Weights of a small GPT-style language model, trained from scratch on English Wikipedia: a variant of Adam for these matrices.
Each number is 128 + 24 x the weight over its row's rms, rounded and kept within 0 to 255. Layers, rows and columns count from 0. Numbers have three digits each. The size before them is the row's rms in percent of the matrix's.

# down: layer 5 MLP down (transposed), 1536x256, rms 0.0594, rows 704-803, columns 192-255
# up: layer 5 MLP up, 1536x256, rms 0.067, rows 705-804, columns 192-255
down704 107:143121107139160113091139077149166119091111106125134153114144135097124116132105103107174108159090126113129091125167132174127129110164183162128163161121149121113124154118137149117124135100100150
up705 099:126136099177115085094118097118164138121146115117134136104136168119077103130108093125080106115113169121138155144108134100121155122139153119127132124102094144115098129119107102163156153129118093
down705 099:133143138192095138126142121112113123146108109132118128142156088116155146111079165177116096136152121159150103154160103141153118159149095123109148109117164153135122106119106112143129157106148119
up706 056:122132129135107146082168132085152114154140121107121138144107133124124111111114149161100126154142137130159132118138129138113105113094104074145128139166160166135126139084131141132135145151129140
down706 037:145106144135085120103137096137111073063170093077133119103098090157155146159113132134148155132168147104092121131147114117121155120112113123121115147137103128116173077121169133152109084091188189
up707 105:107159130148157133139128133109136120103077148151120142132130124114130171113124162102129155132141138152080123111132141106122128128138134135138110138084128110123153125135082098132137119141148132
down707 110:107099126133157107147117124093123105101152136126118160144136090112149099174055116101147141101103096140119118138107129127157113134129194120135146101114120100108140114142052132146079131193137157
up708 098:075101126124122125113129139126139150102133146115154153117116099159144128133125135135113084174113158095135125088132113094118133165138125095162079106126140186152154102136134063114139114103202071
down708 099:162151161125180151151087151111132135168130130133115149129157100095097168133104132122125167091096110126175122164132136154116132102163121120145099116101150114121182146116122100102093127101087157
up709 117:150107131121083119115109157116147116174135129137138157140124107154113130160122171140105116152156168147109134092135110105113112140169158115119184176118142165165118157119104122145139137139166104
down709 115:133081110097102152131131117172091133129114141147129156127119136134129142124131124122137106140139153100123150133097149118122113134113114087167115113156151128123139173144121138124103150130124072
up710 108:124105138119115184146124161114123099098116118120125137129135080138142144158164164164126070147156141155163137152102088148149110112158063117123142114154144153128114159122112116129134103149130105
down710 107:158110144094128128121091098118135115121133147140145135191152169127140098095125139075107121099109064072143122163123137184125144142122153151091131111122138149079166140103107105116148121138147107
up711 046:104124133115080112077176124093105149142153118135099128116110126134104117124136167115082109190098145136120155109116108108144108135141129135185132154093114167130109096107134090173144107143144138
down711 030:134143149118142134101101140108101120156107133095109112146090053136124113118135135165112141131158129166116142110150097102143133154130083123123147074174140135135139157125138174146135119164113113
up712 094:076153128132111110130182100113158103130103155170145127123125154102159122086165115107106147159133127119076131164140110112144169141174118127112152118073082164141104094115121124164131142120157098
down712 113:149151228139091133151118128107127122138118114169175125141145127146137084084134102090149118149170132120124106156138086157113107142113145128139164147069072123145153160128113136116158115092154105
up713 120:134155139120103098189149149115123123143140138113126104123147143123107134130170172128138124134121133104170137139158099144132123149132109117118156157161129083125116095106107096118162101123127163
down713 122:098164154141142105137107148132149134139100120132154101116138145109114112134080164127152121143159139113162128088103111086179110142128129109168107114137140093130120119165139142136091081119116087
up714 105:065152108168129101140180123134098182139134182115101137108127138087136106122096122176124129175140123148076119110086134104152095152107122096102121091156130168175113073100145123131121150155163119
down714 104:104106114134120134097117100099167143138117112111107153137114097131117099112176164144127144085120149068120144123158082117163141153114128119101131129081116118117131133133117119096101135110125156
up715 099:112129104123110177154142122127188109103137128104085139109114075128117150119131148105118089134083149103108127175082115108130205180194142132158157163093112149166084168163131131113139125126168163
down715 096:120151107111121108111133179129109117140121130178100175136118133085173115127121109123143118145092113096158138053149088172084087169138167133141118082137164084078129114108127148108145115150153152
up716 100:065092103115107094146168172113128182123110145172084127135128139122145143140084148113146083143090144132133127098117153126117124155086126143142112179143121148171094153088144101132178112144159111
down716 101:124132128107140141115064074136153096151080132156137153132161071126165135115117123125112158135152162165135102111125148122153174137136130156141113107136126124125078156128116126155096184149082090
up717 097:144079080121109144167141117102109143104080131154145114103097129076131102138180111126117202132106163101103138155146161127154089106120149130138151150094154127136113114116120119125121125106154113
down717 098:125137127077134148122135128098082158118162130136113112129150108163133156162135092116123159127147109153133108175148103151148162137166136093131105117110127116113073107104121133131153153078130149
up718 103:114129140142132100141132133121147092133133149095105075133151153168157118161136137108125146132138142085128151099117097148140138118079125117134150109097092136140105111120117128179123123154144152
down718 104:117118086077094136171103145122101166144139090158154149121121130093098161148109097128124151165118135179105137103134140106128149123145148160137139115138152098133151110159138136111110161082150107
up719 105:117133139116093146105135108124095086109101100119083137113122122147137182092154135153136086171115111098147135115122149137136136105086129131149162161150101132176157123130151123112176089153162132
down719 109:152144146102132161149131140117091095125122102136126129116137132143121150118138137116120119142165160111096135094151091141129160109160173135097176195142146143148113141107120146089120119090145074
up720 114:151118119131113133116125137100166156107093136139123102155112149137102169106171117098142158109136125158123148092133131108129151138140147123116133139133139137100134126145151074140178176148136136
down720 118:101135127181145137140125114135098147133168169128131090124152099082108144114083147107117137131079131123134111121181163107110145125162180130137121116159204132080136115124124140192117095161142166
up721 107:107091124126111168144123112110118141087164122132115145087105167129111150099123114137072134138079164127117146141117150131112095168144141120136114110098127115187084173121127096132124122146165155
down721 108:159163173131094133135115117132156117122125137113109135119109118123106128154118077152161117132135113166135157177160098091113123141093153148129089084139121130146141138134110122115124147134174138
up722 104:128093130122097119139113148101100113126110169204138141130121140158135155127165134139131151170117113131152140158126123113102102119146140116132173128103142165119139117142160116149125093105119073
down722 100:101155108106117138110120150126147118138138165111151118104113101105139133102160155104140072159183175095121116114122132127124090133138149155125118159100135131083118184136102132147104126126114078
up723 094:100115149178143173116149145095165119143110143104161129090101147142142169112171165154113106115123129132134143074124155125096147124141097120118148125135118114110136120103104128148138148165100120
down723 097:115128114124122124090177071137105151112146104096124135131097117141160092156143163116169104130113128119118150134120127117128130126108115091089137104136130083150155165096122129083131115128126165
up724 059:110083082139111127133155120117093156125125166125115167126126120141118110085099120177126121155109136158138212110115157120115113130177105098122124150119143139165144129103121100149140150162091112
down724 043:121146104180134110133109141141115124147144142148109108122108124142097142116108119090162146110134169146109141149102135155091130178125172155107125118111145136122136125084103144086140165187167106
up725 106:120053132107109090126169108136125120095163102118097183132113092149128126111094127169089110133136130103131164114137141102128078107102076135176135131136148146124131131133123125119109094132168163
down725 105:138082160128120152165167141089125122103137125110148142118106174152139094105158147165133143104149114131146120110120130093128139149105078152168132129117127151077144120117142121095130102136158161
up726 110:070143091162150192097103126131135128137132174103115097140122142134091159107127103086124141142115145164124139110093118123130135116084120142115110108117084103109093112107125111142146126122137136
down726 108:182123113122151112127122148137101125128124140123101100119143140144165114121123113155131126117109128128135125180166138111088102208149116125128140083144160134139117130106107131141115149109098104
up727 096:119140132100124104126139173150135084106103113124073140155130112127139104097104123139118096124155107160110137134121171120139123129161115105128097130127163094117123124129054114109184135137110122
down727 091:121157122104106157107102105136100145145091131170168128091143144116146090147164118099108130136094153156117155162197129132106136068113099095135148150187149130112125092138101146119144103129120132
up728 086:122108077106113116104111112118140180110129119176114128139149155135156139147110117122126155116064135131117144129163096129116145127134129119095150130152101129138138151126129101145158091124138135
down728 091:130108074078126129116090129088130127110184117128123133126114112142165097161111100117188097129114139135151103111111143107138132130120160112127138127168128115101113160121148124145174120104138111
up729 051:115133116125132142124156127086156141139084186146083100122090114107105156116155167146150113153112133126086125133178120097145111125111123124161110163119118094130133140083131123157175118140119117
down729 030:166084135192150132157134091137139135152119135113138142090130144158138138091128141162088118113141125138169083127145111101099122112097089139103144131135183119138132091132123127121121110153126136
up730 099:144121134117111136089107149121139111121119138168121141138123093099094120120110148153144138118118096129129159134119155118115129130093107125139166150128158160135140155112161120132108096154096112
down730 098:132145146166159155075137143118134094141137122144145104150124124115140113115094100107103143153136144126130110104176105135138166156086122179150161121105150099118098101084138109150133165155117113
up731 095:117089089136124142115157078139118080131128152130157124149155117136127138120125133111077153130139114138102131142130170124119120142108107127119127144146107145154072099136164132150136134202156100
down731 101:133170125092134109132175100158115104122158109109174152157141127117160094111143091099171089119132114128136100087111106100147123159117081123116132130130106129156056118120117134122123124150129096
up732 112:138162130160120151141149093107119150156118176115143084137137105127126119131159145139080119163123131140171137112155110126162173137133131134125162174131131144086135184131097092130142125147121130
down732 108:169116141134140145140152100099191077166157127117137122150131133140075114148117130139167107103161119060180128143128113187111121111145116110132135115127152185133106120111127103129111137166141177
up733 122:132084111138128169130154142117149157134107098116118135092134105157144112093174126163107129161092095092139126118093120120121142111074140107149113134169099183133095127155126113147116125132191110
down733 124:133148130120120145091069126118128108145099116069144121121131184202129126090151177122156130107165141132144116121141119135144155171121116132138122118097114103123156149107133085080104098147150134
up734 051:112102130154140133106139155125123162145118173136081131094102145151107128112136166102084114142106118138150146104142149101174138136136125120139175148119108118137096132128118092176162124139137145
down734 026:100143106088129104102089174073107127150162131151117170105109120142131117116139130122134150127131117117157145133091134141142088100162169145141122134139155116129128136133129124123143144118139121
up735 107:043131157113127149126133165122128140126088150167111132129105112099059136114085128120107156152097155112094134162177146103168151139126118123173151172158128147150120166076122120142116162119153104
down735 109:132128147137142159148118099146150109106170131084085153138147116136154140162155050118117149137112144130116171074093082166164125131112103153123163114108100129137125130131106109134101101101139154
up736 117:098129127097082118122154112112184120103136100119137071092106131146131159118148160108080124177078093125162137145112113116129084147113160126151144162126157136104074138157177096130111145142172130
down736 118:159127133136161131116150106152166135152110098123089090120145115133126140110149145102126166137109111117164153122101142127153147115161163140120122116090101122107139097137135129151102134173106136
up737 101:149078124143090127136115126087170131135126101160136145079127134133128154111131143163129167106091133091158119098114151124153137129180149090118139145128149152095123106145123095165136131149132106
down737 105:132117150144134144111106111097098124119121090115173132122152093113147134149107093108175118117116102140139100120079155127113141154209124120135131124135119132130134111095136099106112110169110149
up738 084:126075106154114123121164115123128111149137162152132112168109177113145147139136158164110116156094165109141144118133110125148146118126093123163128147147114159116099106149168136166109158128139149
down738 098:160107096114126074155152124104101091130145139126149090127099124117144128157144113122136111117093161139143092131143111112084132166098105083104103090152108136125135165161161157127118190135136139
up739 098:146107092153138151135092151136144182117077113167140147121125172107070161123103156172119118115110150138152125121125118123176152139117122105131111125110125153162105154101119115155150087128127175
down739 090:105112154109144061163119133125108052119185151101100099142143126131140138137150115149136111087117128146129117098085100135085159136126111092120183117164133101152112110138161100157111144114122105
up740 112:140137140119177107110128090118153150116087161124109128120130155152098145124139128143110065126153120088086126122104118093091150154133109117154122136154119102136177121125147127118144174099114111
down740 112:096122149125141078120081095115157146106169121127105118118138101124115134173117116125128163115180133144135154120104132120138056151105161119136100091104154109111096175158147134111138141111070101
up741 118:156042120141104096126115143094156114125134145129111126139158169168114152144118127135124137132110098145091165150125142120141103126097147110120139120094103149176110130103106094132097153097115100
down741 118:173113158105106157107115139121135158128161120122148143152170142128172148145104096094122129147080110174154122132108125104149129142169103143108128124154141117170123149089113121103145109125129114
up742 096:147137127170100166095128085100137136157121133143130062107132116132147134086094162143135146163083129134106131148180156140115087236113107158132143113119114144136124077101150127142140119181129136
down742 088:177089120109138156164052101091130151144136127094154132099098130104141117173134151067145131140120163102102110124109134129127156130124126095100109152135112126168133128093094095099157107133150172
up743 123:102114118109117140115143143115123163162113121114125129136116096134108146105185157100109105137081128160116144101135149165104119167123130117141125125114128156139110076147131092144122137151147077
down743 124:123087154113143148119086131138113142152112124107117152118135096142120158111120106149128103147105128170149107110135142140092156086160170117151080141126114151106090111188142110085145109095153088
up744 110:101167137130089161100126129109140126161107135170101161109114081123101120140154160112080089140101130125163135124129127129140104133158110116150138121157144138104092146091147097128129093114158098
down744 110:152104113125167120130090126118160108131097069098144165134150119120084131125115194083134122139105145143086128112123133155152137152120148104136158090144126128150115107107169133083128157076132130
up745 110:088108126121133162145165147114136114113101112157104115110121066167130109103134134125152091156145124083156131114132149104086125150122141124142140127153157137150132155121088104126127138143124114
down745 106:184117145117109091092133092126117117070136125135107171136094138156124152128111130119149191151119124139099140141117099119115137107121101099115153096145127133128130150145120147137135084125100156
up746 094:090127103110123155124138112106148147100122114154143119127119158126113158136194121150102128151117109126092163120141117121129147123147137136139112087096132122167103122135140121123132117115143103
down746 098:150128147128161137148131172115128115118149143161154112151171133112101154100120146148133144155158135184128150156113079104140129113144140157110100078108160137084136184139114137108139124154133161
up747 082:138118128122130150109092124126120113112141092106123164148135141134150117134095087159074119171140109097110144092121106136151125099126146138145117128154156114139159124094111114131138131150224129
down747 087:134125158147123113135112120126119111169086195098125117090132140150109182131156119131138161130168163140114151146115091120123131115155110123093131132102079114131104134130186147135133124117089145
up748 105:142132077143093107119138104143113139127165134182103123120130083108109123139140134132107093158123168181134131064135115106115076094138109126146145130123111167121085130103145123153171098129152126
down748 110:131120078143125086087117141167174154096143086141109107147074158132132121113117130101122135180105126123164111134094108157120116143138147101110137128145112106155131134150099192126147138188147152
up749 049:149094098170129099105184125094178163127114164138072127163083146168123108091121171127104075121120131124110160124151124121137131167127136113161109126154140121107124076132173089149134131163163101
down749 024:107174123145112116126111138114148166119104153145122121129088105096114153133117142170114100115191104107171113110083101155125089158117153118161129172123140156151152112158105114131113135131101129
up750 099:110104102122134114128138085103122137118148111131094127143103120125115104063132141130122159139120101083077136148134176114111149126113096118148124123134164116150134122136126121126156113147180092
down750 094:151154145096112163119098161107117114162157152163161174115125153145103095102150090128160128125166147126131151124125108135130104077149131136101135136138105085108148146132131129049089157149141131
up751 116:131074108093098137170088111112128153159128114135143121146097161094140129123137125103109076153135173129163176139106161160109121131151125122165168151121096148138103157145142099126116163124116119
down751 113:102134209090142103139151153116122103164137125089124114133136102114133137141119106148099068161129142163098183074111131166095113097115179123110101143113094131127113137111146152143114140130118125
up752 099:137124100092098142170110157109140152143123124189147130143123136131117153156144184154105100154102147140123115128150131175161154126169138116157119157116112115113176135146111128143133135120096136
down752 099:167117081176130096125107125109148124094125139128132120140135156159141121145109153143176124114061144134141116104127123110116107132126161144127161100145099164102122129157161150107120152122152094
up753 112:127107132164132170110147100122151143115094133102122159116126097130155159112145125117103106126137158135154123130125112140148125136110113116105105152156100145144123164105133126118139131110126155
down753 108:132121120100108158125083126144102072113146096154072114130090165176128115107143147153118125190150140140149152110166128089128109110096122152140123077140093153155152085120173142104135139155121126
up754 111:109111128149081118091116146138127116100111120160137085148053134142115130100144130110092119159101150110110146160160092139117128193131163123137141181118183117117101177132106105144123132135140157
down754 117:110102089161143112108105120114137158141151157068066131120090127153097107130104122174126133117091134131166122131155154147086109159086123123110141095146092128119100122085125093089145127162130138
up755 092:148128138175157149149148113122143120137113109139113169140064130123173101130170118124148115087147146152132121144109099146129172154114145073134104139123154120155110154116120086124112128110125130
down755 095:100131148079124135147121136130109115134120088158123154145136161120133123085138168123169152123123124114087177166139086139153110086107116154083135135163130139143109126120126144142138141180105084
up756 101:069102139161128157116151124150125135109120133141091116158120158145108136137112130098093082148111152111100136141124144123121167111105122138125142114110122087145113085141136122114174133165132108
down756 100:138154153137128101200110143128112098082183097118116140134172165117141126130151136165171096111126116100132099153131093082098159135174118170152160084144135113124125150080161125129146111135150112
up757 105:096138112149083155067121131129123153163109118105111108172127098084125115128105162165110120115125124128109138078151177134149126138113112145149142173132155155133148072118132144126161101165113150
down757 090:138158105131119135147008134124131138188155102092109188125131102135139124116109130080116143132131145132166112103140148183096159117108171132143148135098117157107184148124122095140116109128123178
up758 114:103148113146121125134089162121137111077144099117136147073109135157129109101147158179112142119149113106096137123081166147156137098142132092173146082126087145167130142178153110126152120125141109
down758 117:157122147102136120104111126103151143141124151106150069120156095123097153093165135154162171129150091098102142109135157143121087151081090123102162132162134092131095122178155074111168154092131118
up759 093:120099069146125084127105096118126142133148142112141117097065141159118112122170112114113144142100156130116130130140156157121132188070156143167128155104122121125171144122116141115119099144143147
down759 101:173170110147137127120124122107078174132169107155121125142159130077156131129111137163146119141101125135129099154175141084132138153166137097161104108166139109118097168147133129149127140125129112
up760 097:147147147135143142146141105112161112147138155094129110126139114147134168101105141110116140170120130070146123102095131098151126098145100128109119146097136102150077170113151118127130161119094147
down760 097:107172128075155174143088128123088159139113152112100150115145110126132120135117132095129139121173091141150130162134115134133113106164154096107137142088146143124141138131118106105126195105144135
up761 093:143074151134119100141167109112131117172126136140110132132123129128147166126172117106135130147083147129166167107146142134099159109148147120112147152086100114123133118148148106130092138117133122
down761 100:158128186156116092095161120089156137098114123134139150142130098123131139128102086118133132157175131098137139118166136152097154088152160109121146123171105108127116119163110114141116106141150127
up762 104:135089115180102120110149103123169149133157140144147135101086166159128102106123106113127130152123133119107138150172140136129148132124137109161121094109150172100122092100115117168119153078183164
down762 103:123132162104067139157176177154170097113130153125139083142127156143157127117122175106097083112168103091144152153155104167140165124106131095158090095150165107110152112119116114175173131143166186
up763 111:093104145140130108153177124109125138112133142151074107111080108149132107110130120139136125116121151080119140148124128102156135158118151098131122167099175154194145136107110094142131133127121138
down763 107:173110123120126097128092098112153095137153132118146122115161093129132147114136128138128150151112171177127128092130088161122145126151093122117110174121091158136128149133102146143145146086130163
up764 108:123081118151120096130133136114139145070098109160139130100124140119101146116127128167136159149129147141125130160158119117164097162160156137188131170113140173099150132109108123125132107105146133
down764 108:144100098099136129128132140128102104122164136170139116137122149157148128123123111110119082169143133142151144130094141107171108171157082157130128076150162123119137155096114110131126132139165132
up765 102:101097122120121106137162155117189144139168129112139131145125123130154096120104119097083119165143137101137148163121130111109131117161155143116150192128118124115120123143101104140160146134129135
down765 106:109077134109131160119120113151139173137138099129124166098169123130131125082073120088158155101149093101114131130144129129155138126115099125142128160091117109110111137096133074141110187099157101
up766 104:103131134183141130122130093099102101134117137106138105162114134141112164118153145122126102118132146098201159121126116146134145127130109115123146129106110132152065119112174103156111114131110169
down766 105:130165154098113117129148120102120090091136112141137100153142102131133113152132115139155078125173146121132173133150139078151126128104155160133114092123138101144123131137108119114089128111135124
up767 118:097109097138111131142131087123119158114145141196105144109146122096121142130161134132102154142101154143109147113121142120138157159111139107194120137184114166163096074120174100133137160132163127
down767 122:106143137166124146147139128116133152131175163141116129100163170124171143165160119119146131112111133121139138087131112114127156114145161084145127146150120110151118151192135104125075132114135103
up768 111:091124125107126105136117134112111083092143115136095137137108149107141116126091109136104147131093106136117120145098120128112064159132085124129109135148202145164124126100167113128135151091171122
down768 111:125146131116142174105134083136149152133138148144118117125131120156114120162121157158110102106152143166118129170133123172117124117134107075119098147093100111171132121112113158111088138094128129
up769 103:141109125161096138155104128118124143078100162111082148084131177110131132101114146124100131138120161088130137127103101134114118113161158108148116097092126158134157182137132116112139126080155142
down769 103:076141120127176126135097148093116152131114122159111125116104142103128127154122090095167103161163122126128147139168125112169132166133139134098140190117132118055135120121099136118090154181143114
up770 109:137109100196149135111141110130134140120099145116141085131113163125133142118180123112141100101107152145138146102142120132126120116120085120131134178150133097121161109151160107146169149153104089
down770 111:122141065103133116120097143105134178140087083176123094134128120110122102132105161145144128150121118095137168104139130114113114105120110102099117116160173088096117115128098101136145146166120147
up771 096:124127145167141133097123147119147144116156125136119098154113156170145107063155123127110127112119102074137116133134170098087151152123143124142144136073146117153162102165096136146152126122161133
down771 099:098180122137159068122077099128122169145118081114142141127159127161145154165140140115167148159127125126100118155108135105132089108130105101135086124136131123132154102171108108119112130142115091
up772 117:055152146162093114145142125108149124130172134131145161116129094087120139136126141108099120149126140083094132113112118126121184156137161119128089150140141126140110130099115127105135098147115132
down772 117:112129135124089143101134115101179139162141146168133156169145143110134161137097093112187150143129165103098136139128124147120164099156115154099145158107141094139115135126090143142121117160125123
up773 094:114112115118092087114161113134140109150131126181167104140138159127112146136095114093134151145085144100093151132153147165153128141132150109164120178114135121141156134152097144141169137161154094
down773 092:131101118161082150107128146131085125122150142092137118131108098155140148130074128101127120116127109114164144101088175161107184096130134113081123111076138118141130149112161149125102106128138122
up774 057:118114143136137128139137123110145148125120127135078116114087118115139108141091145126077111175111113156102171108122139146152114111126137114150115138115101136159102090117141086152139117120121110
down774 046:089120095142123102167113140166095148115161163138109169148200122113119132120106117144132123135149117066122071122090081112098138134119150160159118135099161109118161116110119151107123152152117142
up775 099:097129075141126117106120129136110149131126134170078110096153158107134158165098108148113102146105139115108141115151106142166126166073099105146121154174127078164173156102146140152148132176128111
down775 095:144144188110152120116105157151110096138063163151111130105159081130128117138126134154078101102104122124150158121104144171129147104116140130117128094123102109089110144129093116078148159135136132
up776 111:150119086113131125068143130119163107106134116157117132089122189133142138087139137165068131137100130110122157105150131091157098129146119106170119173109092126129139126135149132138120080135136137
down776 108:169138075107158120100118172144148121112102122093209106156152123118128158136106116109099106118097137094179115123115119126137130139143115105122135117127128121117068128118137131144145111127145142
up777 105:049096117160112121134107143135149108151123112114146115148119113130127162121152136149094120099138123070098137119128139109120173153126144130116104135125119140123135108130096124129131134129123105
down777 100:170137131136112113082160144139115101095147178155124130135140142104138142140135106125114138092136166114133115164122095138138177132108130132146125162154140137131129136116120128148118152155124110
up778 093:051114082137131148118133131110124161133133196117106144137123112123102116112122109165123076170114118115104131148123111118128101132133129114176093157149153105120145100122125120120129133133139103
down778 093:153095138114101138164088088132127121123145135116153175112103124157097107132155131127098128118139141136148125123107143137140170070138160147108142118138163135153141094145178131128148116133121141
up779 093:113170117133134136105125167124120142130126166162131131130138106118098129132138155136086098113145161108135132124126140116142144122159108135121138168117154136185148113097141117120164167118158130
down779 087:148090155148113131105120140137117131135128091107155113106135165142132176129142156150105119126111121128078114153112102141165119119087162133134113089146123141190084137097104146067116075126101176
up780 100:150139141131126104088155115122141144110110182100121148161132107144139113093088125116079127141134125135159128149111116146194090115144127118121130180113145152133120090143140138157164112190156130
down780 105:135135111145138115103131159142104134090125146120160105135118143154080132111112120148120139119140133105150108054117115127120149121150131106149118125134096122125162134093161128154116133105139119
up781 060:068147087149093138092124121058180133112132126147094150074129108129087133113133123112139102152114142138126124118124122134124119137091101102164142126121140128166094133086155053159144132120165095
down781 044:101078131126124133109143122154139124167130134132138141101168156143145129110118141179118145151120169136135099134133117113147160150135133096178126134110092123144149105125123093087124116109139156
up782 110:136107102134082108134145177112135139138128129155077097153143164178125132157109155169101142146144151085115153121138174120141128129117136131164104118114130110165120172137114118125120112139130131
down782 109:093136125145166127152095096107117157101093123164103131120072107102133117101131158111124139079117146162158137133143127119157155146161086157116102129082145129114116162115105150141127142146136111
up783 097:099115102120108120146128125123195123104098142107117105132089137119125180141171202104102161145084140117177135161102135132113097165095129142138114138165154117133111148168168130120111125123151141
down783 101:077123133115103111141101139131156141125128107147125077160160176138174148134139119134141115114112160110130086108059108118088097124155137147138125142098115155177092188133142137143135134158117120
up784 058:157085137126133136109138136060128145146108102129138122120104129089096131124126136138155142126114167156145150144123164115164118147074115112190109121140124127167155158107093089215125134135122167
down784 040:161159161128142143135127105113127109155110161155122163130164097167114159123167161117131134176152131151173143138129136116134111088172148095157113103101123057128111145120134122115091154134124090
up785 112:124143123138123121094163121119210102152157134121118120137132165136137128095123131138152087118111146121091120131098141096161170136124122131125139153079085143114118134130164100132119189099127088
down785 111:117132100076150150125118133178141145152154133112110104179119120133124101096113133108136134135135160122115095154079124123127100102139149138121128125130135148127170158078140131099131108170098173
up786 105:076125117150089118135153114117138133098119151101135157149119087140142102139107114135069089149127134161105141102122113104133094096143094122172127105144142142150091143092147134152139144145120155
down786 115:133111094104148096144143118099121110057104105127128139158096101142156150162105157128159132131132157145114155112101143150099077150117177100124165079155104156149153149158141148104076137119104172
up787 096:136105136154097149154122105106153135119162169127134157100104168142121122127172099140086115137123109095107136135085173094147092147136116135135162135155103161136103143097165108115151154118150161
down787 097:129126142107119125137111179151142070108159119156127159146126108129127110179100119106165118093131125156162114110067078158136129177086161094082138143138114116126118114152154128105159108141152131
up788 103:097093092068108150105118138131119171110176107123091166103115109149124097100172146107093135139059141113119150136103110127141102155115116098175097135129167139135164116100163099113115135096097169
down788 105:128109175110140132135093132130166181146122175113140089119135181127116180134142056073137121118130131119142147145148147071096149135135133140154131137151092125074141099111143114114137137129104193
up789 108:127118112161114118114111150098129146176082134146118103130126146135138177116124114125141125106128151112149140098128107106145174128180127127130139168090139095122116101168090135136141138148163102
down789 110:143109168133152121108103118131108170123093118125137111096129117093164131154123127136109129113102133149141137116092138137093114061146145120063147139113150105147085131158146172171149134150167129
up790 123:088126105107149161103110144079106128143153101161137095148122123137122193157182167131133101116144124162124147129099137072105157142123088112136107135098128101138113104148149121121113131141104116
down790 125:090118102116138150136135141172158129117152106125150135096064153142157124102112171106111102158129141096137140175113126106136180132128079126134104112098116098168146145131050176136089137121139188
up791 106:108113147140133115136110117146127116104082099149120161127070128137131166135111131152106123128121124099113145136145140111098089096104127113164115111156158164160143102112154104123104167073153142
down791 106:113119153095108084138122131101138111141112125157132138136072122117148123160083121188141084111139132139123187114135140146121100123131151160130126095100159147109162123115117081118102168135125133
up792 085:083106144120128150152149151132157113110141105155098140154129111098118147084116075114109132126117157095047160073073120100132156141145104122167135112110142118142137092134084114138099109146153085
down792 085:121133147134131135115116141125138103130134124102145115148127133128177129117094160143160104111120091132112088147167130155141102121078112116099129111134154103111138110102153145163153111129086135
up793 099:138095136146143135118115105099128144136132146151146145128105174158097151117103123100131093129134137157111131153084108143125115134100119124126073141132147102170142133079096132157131147131110100
down793 098:107159110123132103195152139089076063119110121103160167107164115109092107105094066146152128156153138103097114172164118164109110136118148143119101099147135104106173130130093105142134122156118153
up794 112:064094125085125143109154123104128128138107146172127125160113104088126127110114146129099090150137151145113143149149142087124126128113050131134107173172116143119091085099145134127179092151128106
down794 111:107126119121119124134136159119127111143136161157160116145174162145128098124085063119112138146155118126142136126142151118080081142155122149113173104097164106099147142135123127117115170129149096
up795 051:136098090127159158124146114081146139129135167096103131113118121148139122120139153133068116114096139124123182153131067138163116111101110093159089128102125108157120117098112105167188139148152133
down795 026:149121183148171114140099111126099105153142114091123106156124097144172135153121081106155138090107120157156108133148164166104151145126113113115136104125132149123157103166148096108123113124187147
up796 128:099156128112123166169121156131150141143123149118115154089103136146103097117102132156122112160130160127087146139131121155146166109122099122162124120155112138118144140123136122169186117158132116
down796 125:146129112111120151126139104077097127141123185114131103130094184169112120124131143178114133139156083148088114175127105097158115115128100082160104142113165163088137126102099100106143140116150124
up797 108:127127156081166153122153112113129123132141135151133124134080135135077145115139102099142114157121117147144135159170112125142075106116123127133132152117134123145121125127121125156139095188148128
down797 109:155142082140111149143159153143180122075148151124102101118096179109137099169157133087161126124095157179129073115153168133125117157092145128132120140145105116119174126160109125163105108151131173
up798 116:122108143154088161135155125105145133118145160144124096151150133157132148116123124148131130132125151109087165092127109092174103174151142120128131168092157137116142140142139039161091149124131118
down798 118:094125107128128114119147111151122149103108088151137152128097143162137106092140159109162138123113080174184123104119117079090190112096172170108133129151143134128109142114111142113130137106141100
up799 076:142169126130082097151159101110102120138114164160149121132102159101082107158160125109166102142067173116166143118180107123150145137115141144171102138156147138150128094172158137147147110092160109
down799 098:192145152143115107132145128137115131164119127135145085123100093113100099190111089099168112141091105154146098103155066183158130120120131159139157133132141119099119163113112148099144124141130123
up800 086:096138155152180124114170139105146106105121147086075130103137117087139125083105130100132133132159132095119125126113100089135217163104108107162133113129110143120090133139160110101110094160138114
down800 095:125147165117157110091131119118071108131165108137139138101112084147147116149093123111170159112157143117140169129102126169108098141135162143161134141111117114115157135126138159127116108139147102
up801 051:123116141158120151139133154106201137162135160110092088116083112134091162095170158148120117182118147128123166121129113138117128178122085131161116141137137157147141090105140100170124106145169134
down801 024:115137146129162124139075085097131068163118142120123147104172104136175126129116159118109145162084123147143135167120117123149087165162145113165117124126116094146143155143123125121074127165124148
up802 084:136146135115123151099150138116138125202078164159116089158158113130133147103151092068128137101120137146198144105143110110121145124145132126125136118108154070110099144126129133178110135133104097
down802 082:165124129130116125156139116142155151098085113104185152091107166081083142137126126082119162116134160111114150123117120133143138089107134143103131121141086140153154124092097133115142131151124145
up803 096:114123067133092082171160150129130121126163101107132131131127141090115108116098143154061145150118158115104148144154149102162140133099168119101167149155155135129159133143128104123131123126132091
down803 097:120144127109103156146136178147136142119167129130089148099160151134127109154123158141139125118186120118131108125088120111157137098137179125135137100126092073140160153139094139126129122107088089
up804 102:130092120146113161122164147117117132143163157157133137109136146134134111115147122104130167135123110160161132101110120106179155144131095142116115141131156170128140108092150117117112132138114116